Weights of a small GPT-style language model, trained from scratch on English Wikipedia: tied embeddings, 3592 steps.
Each number is 500 + 50 x the weight over the matrix's rms, rounded and kept within 0 to 999. Layers, rows and columns count from 0. Numbers have three digits each.

# layer 2 MLP up, 2304x576, rms 0.0415, rows 109-322, columns 128-191
541467488542417645491453570507582549494527498508577384467514497460487444533520531578546459580421497476396487450570558512568491481518572479456531519555467500441464457502567479455512467457440529
443468496491554457459480444463452487506534568430463499525551545477561469545578447500509452503429526557570479510530555420460456533422536491527509516525504561449411475495614448469467480443490474
421469430546559521557552500548514490412540524520475649434494559454453431563470594561472526580523500543515456562529482423500511592508473422386476501533451488495483461456426484566528485430444405
467536503531560539437478454515363493545464480546401499443511453472502441412558519457494460570541500377493598440475423556385550577411561533534503506457525478497523439433637440591497504523490557
581461474599473570542548595605513508421543510511518558506544462516440461428528518520524498408483495517432544421589502526422510453546533493455506474453484527510500471466552501473536537498505480
532507460520512495409449571479507514490467497544585506535476503479462535468549544515542480423475520559445571454400470537458529581473513496545491509651511376481399423439527518491441553408495526
538598446465460416483518498452467409493507449489509473476494431448443523411485654538523535406567538588524591554546501505478453499524621520500532510394438491510578528637465479451489438498553464
422544533484508457498450511454513481517501504501508511540474531572483566440485456551482479539427478603572502529492462487447468466549463464444459523457525526377454537449513585524523468465558486
566531572497489492519517509583630589560517474495470617426510438531529498493465453496489497529439480481564530553561477512576495480572511470485511503529528510464446476506614533482486479476564469
438491467454572447467493562475501436561508476649451484457532457516440494487534453496449524570499462508502423474475452552512492455527447532445554499463543513480470496511567488439477508481522554
463536482494545421494501527474530515472513540435478522466545567484463476488528498515496460532508553479502457440376484565453594568509508506492398462446486505474477586456494553496566478509491512
515566534535558559490481501473476449405512504543477586592573500560439468501434525496516486431459445540504533441472483492542487485528484509513462443497543433576495583580451474458486552506415575
578497447503473426457495520500590534415418570475410488465483429540561530597517502536523458533466528586449473512458464546488519510487581457505508554553427534499490539442574438496412479510485465
390547412492529501490535510563508516497514468543492550441472419473472519515446473545549458442536522544482467475438479485553514420477614506473509521501481570604458537486556472509593501564500490
527466588428477562516513499570504507559534521507463411474538401495597491517366530438542534495531648493600520468504503448593446584600514558476532530524547489637459467417467491434484570536486508
474474403614531427504541547530438492545458499532536508402517416462375483438483428519446541520484506469444619395505468582474472498502530463466579529488548443567430515485419523519405556497467536
435492627514513425502476417543512490450494493550557410525516467510508470554519488554475445456622458479566529520436609596555464473503465508523497485521532584524488390432503483463548456517585530
497568508527466471535564428476461458490464496467494448543520511406470511446474564508437502527540502544502518515480539458518403508521543463493519552495570407545475545499498563498506520533523495
591447480452452515515483509515519392546501491585498485552499481493489553604452517577503501508503489550534528541491519456492532457410425445536379529366476451521517522495472461584532509535567517
544541502533617445533440475556522509554519448558523516516432518515569480540528476433477518551469515493569551530504450520504460519529493527602488539532447501463468497514471524484472385482559430
552480472461505423509519466521505466559508578489547455532471534433584403459491570546506392481439513571495513553553434530455478548546497494502508507444562501385554459459513478546586571529591465
416523498477537510553445585457542511467491437572448500421363505488464472587480545489547543444462578452480465480494548473554510580553562495587557533469474518504537511571454473495462533535494546
543508560455448531488568470539509486523555454502456522541520417500538521504470568495559548517534461555500420441542497439484455410566467539608508416522497476461519591520468482534511597535506476
527443460498408533470560524458513565504510403448386484412474590424534569579508469531479523473453528439441565502447483506505584604482494632489478483514384557466488466519583514517407558420454546
431504538498468498547525488462448537493520583497457503462602532549537537505497610509534503583453511444495566540575515537487557550464447573493476492442490524361550520470492471571456540458521482
463537498484465486574475439551618504449441441574499539513637431476363484530537459523570582499535547506524437484525548573549550405524509386466614554491473474578530510504473554563558460424456429
422536525420473523467483492528458513567559511483510519498441422412459434493468540493559513479553476558549530419507513485513555453475483506465567544574446456532513550498537422523487529446441552
476446490467557507463444454614527538507487513503483517522459460455481557455522554491422547406563443548421509507559435545440514430503487413486523514507487469472520452458534491524488534493515599
554505493575472536502450542539454506548548403592503524496503489481602532440483405514480473540511417506496557499444530471525499451492382588577463425563456509468599482513474494526467469540499381
448462459466480523474558500508405552491435474486519494598514510394538493565529494523523551456499451544445477421531467450454514439484536420529594477452439544422505470514468555533486443504494464
466473557481437480559395571538587508433464449384560485412482459476501391495481428535475494585543317520441573606466494472490544539604444455428483460470490467550596463395457463503461556579402522
512537533514517514460485517536481415520548470458428469476445469491622373547527515511603493482543534532524582508485513469563518413534558529402548518482397493552467495449439535584446511519529491
581509494556448537484609498471607451531604525546484496524511428474516470609524465537481492569538403572491510502394438438497460492472543466444452491515512522380517545552428486521529499462446533
473467563551456503482515544418436438508550507616468518539526490534477557533560507485579525468487492409526489429502530542594504575576479517502501612467566479573496596468431499594441490442508446
513469496462535498537594479555599574522588438527500530564494520511483468571532502424522482499486484488415493458501435481600467583501418477447552602563440419521561506542482479467469519510500477
470484536544528496521570512535542569631439516545529469487494423579535459421529551426453508480389503456494509487532458476493489366461549418554543482542486433434558420381516454519482467390510466
457531484474486462514542508501501465498487544430644436443533525520478499502466536490559453622472424562548565524527520554524519476534545494492523499521449607607474609500591511480468430515541439
533606511540509538569550550526464495552578528490550569468513488444509431495606563525543410457483548469415499510488432504517439574577477468494440513586563462384468551411454499413518491397498554
510484409444532512536468626498373563473501494480471419543471529560478545602569466465461560556518430478470562640525477501591503427475622545467451474479439399468545577457603478566409459537465404
437584551501486436470486443439495486541574452452434513458530554506515425483427477579520463538494471496602533587465398481412553501536495566446494415500462604500535491537496448527458525549419459
552532502485567401448510521421542499475463453506522467474480499588490585435477524485506526397476481439572595465554469430575400477432455553519537429574444469511548514510441495540475534440439479
556452453569460579510546430465528502453394427566414570458515505533473381422516388484459487455493526510449429504480490521471392492530517556470482532510530459483483509504553587510584421568503472
539539563537548480483493404541392495638553443586457478553441529509427506423595432460456573501427566515463507436462407541548507625433419439472460447483463401520499517463452540487605380466435495
455418554543590491453512473480458462494479504602512443473543380461510473520601507535575535472576553524501584487491546428607543491418554451626521540530638415452488619496484495544455473501387481
435540585428509530587624492536547484510449600472513532502469519422629576494441517502605549410506531526516446474499526412531457542473473515447553493439490591452377465456381435446587406474520456
468524488446586571470488485534471540490464465487411474517489469535506503556459499495577472487528471440533480472437494510493437586558440470524448537434484559485481551482452436503542428450501466
461452448474491506483445460428430457493526583545588565420492536453480432451432523540403362602394518348474532549476513522396503480553548572471476575417516466495444374452479527586552423514407542
541482527531502519536579503518464504551619552554489579473481495483432517481461500561518600492520499506533598491526493559515530543536421463533508477541545459436603480491545449547555457435493497
431522441511484543582569512497464503527559424485515517577530532497479547558572508409451457520471473441517549539428610590418532474542588537465524491435487486577469482531464423449460508493478549
419518562509431508496543491581495423526498454507596547523550511540430490430427490510472512562466493609500456547598484580504512601581455522522577507503533466502463444459564424550457509475562456
546473536459509524504541560577606550430455516538514472468491476547474539545449499488469399516459500453477546543550534458581505504386538408377557530514487513597441495468474491518499451473519460
474450554524476456463486547495557572456498596425464488535497477503511459462502513525408506479542446495520490453458510561464467515528541524467478569543446407477555466506430509487457466536543516
516491538538512401477521471555509528560511443513502527512561467500506500532583500544540491473592429429533559441551574503494537513479511509502485507489563567536451520471564483542448433431472472
379508606555477506550446405540503487538441557489529416525413548502483535513532441521433541444537559457506518438518491504423499548418485604551592505478546541553523474470535530535504547488581481
571519516401454486478592549431497488499570428454504472455634499555508521432525528543482491582468622530458449526513473495455477536459536521453453539515455516494554525504502501509543432458438515
498433462467460478543527478526480565521518523510475473512416455519484501472506524547570521362445551473542574561388441468543549398541496501557500509505522589500498489432518456485450453508462516
506424467483457571439483497523531520471563494483573548509542572485566458554439488461486432510433455539575500466491447517570551425511436525533524543451501520469476494482457478516510422535460490
393555479406528556511542504487486590519497435485494506537651478564592519478474508601513522537543407474473514516532431484522511554422381496574549494456525505504495514329468453471456489432586491
552520540477522508520473554468441477514536427576527504471486348511428499501533578509459415447393562459476547489560523506486449534571517488501545537389544472522660509478540570480474505473497478
552520569491491519576481523510515502467538592471507487525442475573502532521516495494518497531574515603429459546477522577486519484491397490470569437498408541481541503506572455408472474460582515
568543508525508447473542539386478510560521499510558483477498470520504534546499478537490496394363607477466551445490580570619591534486536503486466457609548508436471493490486509531401575550604507
467471463478530481570597532575465569470507503468515503444528474513440454461499525549520554483471503592509496482511475478554611475549428509470633519496499491490534439511437502461534466582539480
538540448428571449563506435617543426530551492477429435521502479557551479502483519558489504437447453429540430451512540480496407576482502527479504477438469555518460507506471505596486511508533518
463581483503492512556518492533552541421560549458441499398452553404546476478512480589579416525543497571473585464415521563477480465548474407491533428555534601438555461420472564444389510544535515
557503438649535458385429457546567490409522451512560516428466464560569499539428471505575491532428527569597520421452438472435587551559471476468435478484460439562519511501477405551559582499519440
483592581599483489472539468436474555405560522473467516476445361609566489534487629536532516522598447556588429554605467498472479529439448458544507510536483424485539512530582526449534419433474544
548571485483509495493454497559503467520515459497576553507571489452506535521412471499426532578450503527507575454531512493485569369528495503568492546567567478572446446534559544483493544488444500
528472450497603406512492484517447445548559416540518487497565509589592474546594549539449534517437557558442579525506462488595531472563502382510469499441502467486520448512473396476403522435480486
481536531499546502503530563502485602528507521457602524423544425506541422455486464478514397470455518507498658660528509549539529453569501492534463487626452519560568572524519553502595570444558511
414448515480544503444536527469419535349572470467535549366522457509427483523472404553483507524451594442459470545501524500542437401444544536448471474411442549421553489530518454504489560533502526
553461451465490472490564529540551549544476507582440443514545491480408535590521515425489624404441600496460492452509476495525436434502504457421490489499523547515525534451546487459463507462539513
469464439554530461470477502460492504492474435487522479482593530498578516507424488500550486507440454562450516551428430495460442497505408504444420448429409546559510505480474544498517503532478494
506488487538431517526472479576575522522480545529613499455487625519552431457453512435549405497538516465513483445564510567518562449471522442483482590496601637495576491482586578453460475571511504
493469570435404393475575512486575491467442499519397545595509502485469486471528553432610467499489485455529512475449477384448528495479536367502536417475475512420517511551495530489518443491557506
547484470490524525586594491526510518551449492510473475473538573530512458461595463486436484592472446494521496525443515549459490525524418495479434518499495451480585453539500529504544535506544464
507506534583486512551512475525590541508482562534552527525544548512410446506511662459593475479454470491578479541626561436465501531496477591570536510422434459573559472526579363530459511518548524
577510467441527506528537423466611539555570551513439557629476551565500490575480489401469513574449462478463526547561580515515538514489525473556484474425501515487494505483449556432373607519521539
483528437529533510456443546536505499506426451482515557536578497489484490438439540428482414501521526473509459515544481515464451596522431479432491513464499467524465510503473448495547563501499451
499488559473578467514459526509544504509568447578515549500587600534374492548436521519488624448470471560526533410551516415448472420496504478443457537558477473589518551579560495441597546590490483
501447519504430504530639468498506513469498510528513591540559502415528419475478579566476485476569547505540506465518525493507544468473472535504494469508455461485559504511433550491494567542541558
527507469511428481475442619547483430474518510449487594496563437539416448523542548517531537471411535515521564553416403510448416547571536402391500511507472489479426506501507428537472571456529407
534474528482490493492419541469453584538450510547483527448508452527434494555452551513526515487424494539575532567548455568465513415441509460434461497557517562418466523466462408561456423545440542
447550552499398489539479507578575435450470466521467527459465448570486544480414502420522416507510421529494526436556489467478565596569533630536532426519586520562581378454560496534505504527527454
554511581463630541552589457508500451612570486516461493486442509627559540425593544516449457439512515542495445470429584462571567540511548475516496450467421568599486535474437475494502384469514469
486455501404527459484560451567538493417489462432537440516526537523524503416480483384413456527534499462508482493513504519429493507504468461534552494482483513511544496505478575442520604492498522
534531490486537505570573481488492519550493493544518481513517431446471519465523414492556528553402563496517435598532558514569446501553392455399545435523547466556482543529550483465446479562463535
512596480529457459513517511471465479459465535469549528565560558437511608530495585511498480529459608525467492480456497425501477527419535533425495554467540515538473448567483618446451540462590515
566565489530486499496541596527569493511428518527430528503579455473520508492488473516472531495494504469589464534498502463499431500506462531452485474552446474517532575538510503526502433492484497
508502541493561514490542452453458532468494521524490455534523514453519545493523616486538512590481545521465572464566438515570421459565466523541498454557487498596499562549474447521494427501478462
529460557536512530548536459436624451408419517562459515546511396523469482536504482507488524445496514510563555515652511440499517470484420542421481548459408515541364515535538499544501500457451513
502522539526647436593560541461459535482543559547595597520467527519452482476567509438390520420550551520506496435511438461478558495509590463526511528547475455435483530517605571474503504520456527
463463490469559563525536430528609490460526503516602500459491483454544454520520506496546544461458542468463493531504519457454439568455573485422477441517524481498524487573423485492513427481452452
403492445480546582515439496561437673513460542577484484516486499482593520495435491348483541515478469439541494486466569478473534489474590465502476469516510620504594499452581449504511565427550592
486380415557493457488456495590604389555548410548476467529477463558579506589481453526469506451454472545494425533532589522506514533382446496494455493494485490538569419547546552583503476521454553
449568570571492548526417524488540556526395455530532487485465504506527569452445504571597446428526601513507419505544605503441589458465542464551457474482525535584446455442595518511522503463566452
477666402528555501584523510682597476502438552422497467492560488521476464567406508531487432522520445582401531497504551451482477566506483441549579476541480528495519571418360495425459492505502402
469572550543569509529503471522537597500435572508448524591529521597477484510541422654481424510498573553481509482537576646576507484504508449526570488488492528573503467501532543482487515512421462
507491528549472532493528561422392482410594485477525509512494553490446441451364561588435537544470496448449470510455458480542528574485525461440493518521535465447522414567427500433455569467450491
590585580541425601547503519400518455377472524439448429439532464400514476575598440465520597512557463550612477454539570441527563566459441501524517551487460514486453504437469494545553512469540513
454546560530505516513560483533558513387517529528522572526458582537520563503517427482538511618471546465543475551519512509457403483415421509568484528531545496535481435487460538573575452486454471
603507500574507426496486563493570535463638509438537388477484421441492451444542510546541560496488514562444445533460474534490477564457415444508579606608489532520521517512539548535510452547537517
501508453474484536504435483511427531509571457464527542549573536495545550553586527521531528477475567455474608531513530542499520471523515540527469564422479526515455481489498520505563482596441447
552463477564486493546502453586528621539529474542557490514470425582506529509499468505516508370503540485525523486541570415493444578467486485516544513417555497468501513440532492521499439441577495
492487582479492451515497434533549486496570465443460516512446534464581467544585476428523459512341616499422373484536485572501476462486492410537456408465486581415504545544444569514476575401481616
488539463528545514527540506475440476560538511445542453472583482547526458592500379456434427510498396558435503474509555570406470498627402456456414501503458556505486544394478545460464604524515498
516487558535445516502467517510479494519588466478543444544505469476494517554447537505560463538538456538491445458418512516560572591501571487474588509415512508598550501512518506475464432508509466
532481479406461447479518525492485486521556559477469497555536554563455464480540466471465496460515496499487586544429449484472495511508441555480506570612469431537487504488473555498522454490485506
553510487459518435518488491463465592584576550509441561534523465515524478565501534476410467461488499536532563472524476526455480591492577529474468544481555586516562588604484450429555460446524426
516504531443492504454486479540488582463493523528484531458585544468478453600531510447499435462459494463478461540514564492623511458464456498452532483542441488437515520438562446544517520461460487
569616516528532523577554532523541512552488502492444478469524495488423502488591562464495482576470524464491440430603466478475644559502584461524576556437529429396567575498577364525528487461495539
515529449528401516535504542546650528575611428491479489505483512493522424507569479489508436463512554589494508507473491506581510553520538451449417514521465506475461483522458505477458505426397582
553516492564499497496449402505484405511460497515394510460430536499422451479532489558518449476467556493489450532503482546537558470513479585510478578409441466470515500484514409451524506455516520
514530430454517470497489480494529437506492618564558455486392405557514493486439467417457549511468505600517483517524492565442496516519497558465527507559478527530564529371417588470510548432597450
436603504474470511511486546521522454548395544559525478451545393552423526502531492515533454632488512520449457454490468492471403587429536419498463508491477515498485433444533528484503492453528425
502395522517545474533573507562591517492446537488564443559423473513496519500392554475481476533513551493444444555350509513596471543512468480549512493492521525592590558581445456431456456559520552
593458453524526599616455589593470504577530522524540453531560517512486448487584470559472515543514465547440462505486516488496457478489481561531459584599496478577454449554552505455643523428481513
515468473435503491499425561427526514498522503551538442409561512469530514530568473481538492481458409462457510437531473436518529481551573563511535539467493565542383451463465510488512527579519441
486514498538522496551545542573507502486534510536475385531539386480477536474534461448513504479483505530516445506497533462488482469502434506546560558504465429432485549476474469472452471509497458
537537405485580485490458498542478519452603487389601461444527544406483572491477450450525528498473550565564530546556570438541488575434527500524540491437585428569485522475569483494477455566513559
461580529576573517492593460551487555526489498421443449500413528520491472465489584622551525512543518558542558510519520525566578527464511415562538518475530613528511521403447485523617489483429540
417462523410481454539574488398512547514600435470550512403566581599488504501529412573589544470428542427462507465546472430438409518559520510488434528440524565394561596529511417532452527463411626
473515464552518526474552537547525510550604471558508612439430452465526406541487510500500461534518471589462551429483604521557509593472490507464602488509451491515589579415499519454485470491440471
540463493532534563471513558564602505478479569445592568580512484595509461457467545500467464561468496506507583456531529551536471495452610482502455406524440526498420423454437406526559446537622510
574465550530419479546499498539486421490470576494555432470486493504551533420457518491460544424529540497497468534522521465430518551457449484430544519450587466487423435593503448473536541487450546
528504475514521474535572542491521536448478508473508546490525530542476484513426476463479505443499535501460470511528545453566491420474554552433539492469477449486422478452606406471486488432475478
534455609522564465489460501563569439537428520516526567520504479496466506506539519533479431488549448508544367560565545418496504490501551457491480475416525534487463430532509572498561553510456540
432504470517512411482428567569500507488490461447472513526515474546515515444522468555540470504455490497563499410509565502480506481556544508516473476429480572479524410458443526433500513537505506
511496422402593461484461620450485514503427448542554399467497459433583450447512541539498562572490584566555526577455587523598492470464472507447465518368483542484451535459497507597464525461545467
506528541578479441681507459592468544532400555501494431439478441449503444593592413425432530588407542423485566621552471617486611586529436474462664492455531541510526464507541512562498460462490443
509502493464463460523477482493558552524504569520541444516576502466547526521544517441517534407541505524390560522454546448465474470444521464426505547484501438455469432496547507611525509494554492
434398548507460630448460431536538510456497470417461599491434534533554454497574561435506535466482478472397534443492553577515494612553488548479450464481563536433432473586511482513599409422486531
444438513554497528519398408522520497514530464475542449546533505521433508519491543522616544563454478469439542526472406485551506505601416526613422521401489411524476395458507548463468513622550478
563520562563533477472458546485422466519432446480514393449501494568473523586486571546556509507542480478470513418482496477543491499431510597460480458542521489514515586496428503542443430526514506
440595475495492405497485533506452524551517557468516495560480470549472532573490488559516586476491538478531562413577569531486383537503523469544541492496483493614536481494485497423447436489449460
578496537436508575474477513499516486512522483450607459522545485474471622527483520472490494627475473505529579522535446466518499441419579435427419568597498447492486535510495556507618499409442448
477626480587548652485445507563565518430520605427612384493532559540491584492527524549401515514486540432565444505494494562441501492474495461444450521541588469454545390543549529416453475420515510
429470512488532581533592484576500423529563455531425584567493547479492513596438505417443475489523462536455440466417576465562501522563465578518507483487529493535447614482535517462590546515449508
501464519389560505501652512407532466457500558509459555476512483480413397603409512528462486461549559551553508480551469486488503503496469470430569454497528500460445439481434508484440407464479577
528524467637489494527569479553467436520497549630560489447465536557595553542515583478492498532447531517557497521513512497510499504531553508524466445563440468491532473509514622450384453482513491
537381443547547480439532489534439500538447530557396468549508495513449531507475588524385435433529533477459482590481506484514498409468518429453454473566522592454489497529483495390466458466432472
455543510519527425519470464569436501520437491551537437465524537560537530556508516516548490469481415529501530504412535454531507461563474534530545513514489516502439466520447466518474542484508491
447455453464521596375468629424470551539481342511497484486563478507513534561500489427454470471437462552500501532443442570519418499524518449418545403429471505456594442550479477514451483453517473
538525498465569525545469446550506486550596461493478499561534507413542441548434531459441437554452556394531506471551503454508554524396500611445533486575547548501464543443549466482480524451500463
430514494493479560521456521422539495617494566425554533606554444608500480487547543599465456483504521527526584553485458462496452512403467480524504428548488477452443465546484547583382466557458459
430423489559503456527616529544450512544469560519566499479510449514485443489526577409540485508437522472550562517488410449430567568455490523516520395513505423485457425460561481481412504501435460
516430537497535528481495451559532535577499591578449593519477475503447480412477464562565513529524468424508476538496617419556512503479363439511529436502489544532512458448511408514449637515448474
512459533478468491543477558568521556613460527542463498494487531419532478486423565568402532534467564525594503473439631552494522433360563426505537500560590545491530574454522430473552439493458504
394383540499512380433449537510489561408524553446481491455591511419466521498462617550529552487476544547427531536527545521507501455464480534436574623485419441474370487538526540530475531426472524
535545528500517501519361510523475510510556511585455497411466504454436531479425460573464510515427485614545505519438491541486483491458459486455451508432482523560503486440599414540540526484452526
462529461492475514514559417482500501538508555575594444487542581524438529504536558416463504527418541464539534566611486550471483500471561518504542530597502424526568423610533496596531517528490526
399518471499547527437514497593473476529414620500506492542511485660487488427554584518563496596555469526540545556451468475582410502497509621398584567472462561422536520464538544507558420573525617
529475546558575465535492606460546522501522463473454522578441479520473620472517535543423544598502396503520537416483480457428362456525535497516472493579467524440519514524419506517533526416562507
514464479512518441476527507437543458506493476553508435442466492465396462582424547583536455579416470434412434496463477538499516514558511538563495491453441530462465507438509469422485370579531491
462475450464541508623466474516503547561461424551472453466489456577533453564488479488357521579459422519475543453436425557539527524489464546467559536451502491499503497508406464484542453469545512
437531566475424457470443481476500525431465486454508461510559408483551517518470551471501460571491457547488462524546533566544494511499532374414543519491478522458479520412504541458473433418568513
542438605586508455535448528488520473458460484418557475450559464551457478531469518490473480519507498421441512470479499500470537503442361545510422460471527535515457487512420483567544539516494487
493547498516562597485479569504521437432552473511462490461500481577566501427528501585455473452583590537555608550567481521492503474401472553473559452450437485529556509449493497483475386533379444
420554406526464514594478470572510503470565552400421428416536533468494536441395490497464398504488612513578623410482412560461483437451483547510460479509487522482477523426473500550476546538450530
481529529532435444472549506595440481503415533561476588572538446487488426538475463562514595567563560588494478534504443493414489560560599544473469521492458523540503484436516496483444568401576448
436577598450481515479482412610444518544427443552483546481464380552531486556417584504450480523489527451590502522471464532471473534492519500490517549533500395470570559448449416448415512487529427
488539499598466420501401465490499449517499417427546490480434491498517450554459554509455558458631520505590552588520429497454514444515458480443538571524437476537501473447582441513582509484610504
506482476519516452522466484421457438538529506534523562559442566542539561481509477562506526474430442473436481465530525520452542529471469481451514546516525398505505534478518479457471456526448571
418507573504461545532526470459602501474524439528526464458514490483526487484584417505467518450439429489504536423493486461566553449554509572453517509540444444473469511525509437499513507408501507
584527433495469476469475545552531582519492518413443473422504557550494511527535390565429493443512440515519528391557425483514522530500441498491471518492576548600519470435577489470476479526502457
447634466472473577558656467463524487552539549549434448528546452501490505440455595574547510486416438500514458520618578548531507510554412457525605524626493594432489538488470504400517566531466473
484470488469486515470432567496577354484539473519478515532443473463558472468454569558543495486571370465460552598544528569433562560539514524441521460461469514457463521473372434511522595596525464
493530529551535543532512687466513561487453594423453438522565566377477456534546496591390496492494416430466513413430535483489438528527499471462579466499487518495474451470556569440463448466493495
469502408540573534421571483607468467430476495479537454569504370498410510464464545523504483488506549544503547431521478450508574599558523431551505470613492442420579462426468542623421530461470535
461581512477610482538452503472505446420469425425444505496533458430484497561569540488430544536494499499423453390501544542518503533519562500563365437524458493529538518418486434520430546505403455
457503444402503490550419501459499416527530418534501528520408465424565474528574430426495483563535552557497467484508530481498517534475547526522443535534465494554453477463553429532465484475540562
551511532470499566422476509536434582454538499449529524525485411580474453557528520564558433461459476555516543454574511497453474552443449587421567586477438461587427475498559461494533494425448529
626434435553509459469468471499435518462545435456574564527505412568457544599533534519522505480551523517522467533488555482451610553495500422574552501584428567572493492450505500496554555502521509
478588494520521478453394535496438479413452502502543434448481468528504487501453565394534522596538547544578585475467488451418486520514534534545530427564376545544516525493493510543594541436523597
663516480486422540473485519573487426511545455491532492453529568534431480528515399487542522441461529445464542543538505458616467548524480444520501516511481382462534527540410435538547468497505475
622361513530415582491612620468453526475452493507484510517500475510481545531542525597476483430500521453458513503490480405514530534468532500587502431553558519525489544515523590427490583422413504
388660438446511465512437547409534561501491516498545414518572422501490431516506462503453548473602504528493469434507575454471506487450508536559463547594425552500510512428459454494519489490520504
465565515517599480475571481529516476522522504531478458473523484461546519561470571458466508480514555484604516538565464549530520543498493575522581530441503517546570526462602522594505529544441477
468524491531440482599512604431613452503392587488565440494613404550563622529560595531506448527490445503421477489397498593529504516533423506520530460480560561482505488497459498535542485491506547
488485488538511500516456467494492359449512481518508486520444413472459472553565481483425513579600453491537510493491546464560559449473498561467488517444532556517489502572549494479531474406416437
424452602595545565513573499542558503534532461481497438471573462492478378583513475470502405477486507542518504534477436547570450562482470581446462598477499451560523493538520420406480567578483509
593509519550492544517512482478481642533598584563477507427482589453510576411475478478580440436508414591548580394560563486446499471530491491449400431393444508463514406434415485505438594491409412
428491443583501475530546471514480531479538581536535509491551456453543518484427529486477563524508515504502568517513411573519576492432539517537516530652474561578476484536548536462534519482554548
520496464476544480458510561495444510456496406497492421480491414428533542513597546522536596412478610488513459522448492481510455510496480489586482483452548513452493442433552481493445500505515503
519478463494518507417466492479499518537538505513499410478518589435502475467492534539597483574536472439545482515437534520507404547429475553475550319463528569458440474428486595498440447501546488
532576461526508410481591443575513513533469464635446458514526513514469479601439579493514464554339511416520505559574471459550546514530569518581492467450478520501514567494481503537401451395488452
530462531451433466553636411472476402499458468515414529500482541527478508516431556519435494500566498448478492431522494489542455528527544568577525576457573409587532546461527529569545545500533558
468506592496632520398559584412472501483621455538536498526489453533430533486548547453578487482516626403608454406502541499477526477513461458576481484556479451460563661454480505553443463542501497
470452464410532431529507537504534534456500441568538502632498554613443478456536626549492568474529517441585564493557519552415389501592471432439445501441536473416439468384608493359515493443461472
483421460454518468513538433427466475533532486472484458439551424533459585472453446535495471486514524415558497461457517489567470487550568518454470571520484483477463540528440503506523476551464498
461531554490509447408510501390456599555426504445618516582556530554558521474485512449512556495532575514514582512511431548442449518493484552529569529508488511480613473551415536470498440485528520
543456558472466480443491539489584392492529556479429576417568493529523522535508608516523553491459442536407431521444549607567534490465547419466444499396527427461459533516476542544481479508443442
557493532446533510457514560517517436527401535381554455481492530548521502459491430549465560470493553441482556520490439494569462575510515517594488541561489541384410569495470409522520455464552579
508507476521535482475517475525536447472550550484454514449526364475451411536491450512454542526411556520471518489471515531462496520453472634464609429454529504419472527448555571557511551401608502
490539476506448544487632521465542477482501605490589589543542541442524469550577454457480508533606531492452539466507521457463550512481458493511463450510492546487509407572477457503445589510493494
570544548504466501471515486560526567509481443499396469419465466479525607530470498515543436485508458463574566549506453473520548532560495536594517552505495511558574468466450510542496537368526452
473506499557594442474457503500456506394525512636504597534531490500436470533585585547554493603447437465490544454486517515489497462574498511402449482410384546519548445478489589570498506445535498
545606473576482476468508547494499496488543625413532517525527437475491566511446508474460463497456496565526567481476479485592476415518475541564541554449526456404519459446480546517370555481500429
425430509464488548505497578504490552519498497518547580469515541499456506519477580512478567512533536541408385499540498508461477503561597536448491508484554480494510440502437414574420536483438466
462611518562497575581521544552510446431479544456418530552486586473560583435522515510485452587453522519485515424521442498478537475586496457539586533468516495423440505459462560515512574424472467
451517507554670517471519523460548465559471432478470544541523462526537511517433493490551607512503535537502418456414486561491509496598462539524473465510510558503516455485509468491539523532503504
529541486531486407550525467512471449455505520406488514505500548565513484470499544553472506532439435497459487509564535446479488568543426515450584521404505506525555529521376522459502517532512504
510403592498509480517519439556578525464506577428532601529535500537492477538530547566459502509479591427517485541438535488454472512544463556472564561513517481497630480361553433542479387512501595
464473422612519468580459511486514435606564485528520508510505521493503488498577488473478483442461498447393487456454511579562569547591559495485484686466436594537542445444547474411453548481382541
486561475561524561666469561479491507478500460585462417408471551468547561489541492463429512456454573538506485485472376524524542343554537504517512617605584530498567558459489442514597450393554461
439473505415525534552560492578454574578530509515516528533598502499537586454487512408491462494462485502535574426503477492470532597469582379510487447512527512451568551526419446468570473461486588
512465506542476521532533495561505446408460561568468522427475479488486504475580505475514522428499486576434464536567453431376418535540479523455493569466456444560449559495493458397459467482541437
545514482580448451463559504427520468476452520475534522476448417587499513503456584473433416530370510509504479528543453595461483584436537508477590380455454493472505538487541429462488488535395580
514481435516465493622538548524503433557466494516515538483485481444482412516399499466528495594575466547481400483495516484534541516555485457516526465465483504496546402537494502578493587431519530
376572593520508389508611415477552528456402472438553614519517514597469491636427442521492510456496459489504482490462464470458505533563531579497581605543533511534583455593501423502493561488486540
481611560511463415504509592506500483449503626556532488513472498554477437452478467552443546567423433521535476511436485540584395436566488512544509440603417557419490501517489541510545573479485471
562488604538529487502483414491519540517399540472396575593438574497514545556591486432428531511524495601523479573468411498546518448442499567505523419470567476562597437545559468531486473512494495
507412577554590550547536517593546556557591560545469436516553474514514457417505435493466383429498429477583601446478423510539479521401479469527479543530409510492516504536395575551517515442472479
502449560396503509485574481428437479522525503619503473492425580565517549496425518628449433427520548487501527522519445467459486464505522568506509544470415494444545461538548589523460439506534451
526521574491505447546497540568521448467508580467455448473498459547465591482450525478420533476464527548491604418527525482420498541442581504480507499501472547529498517508501497431512493525469551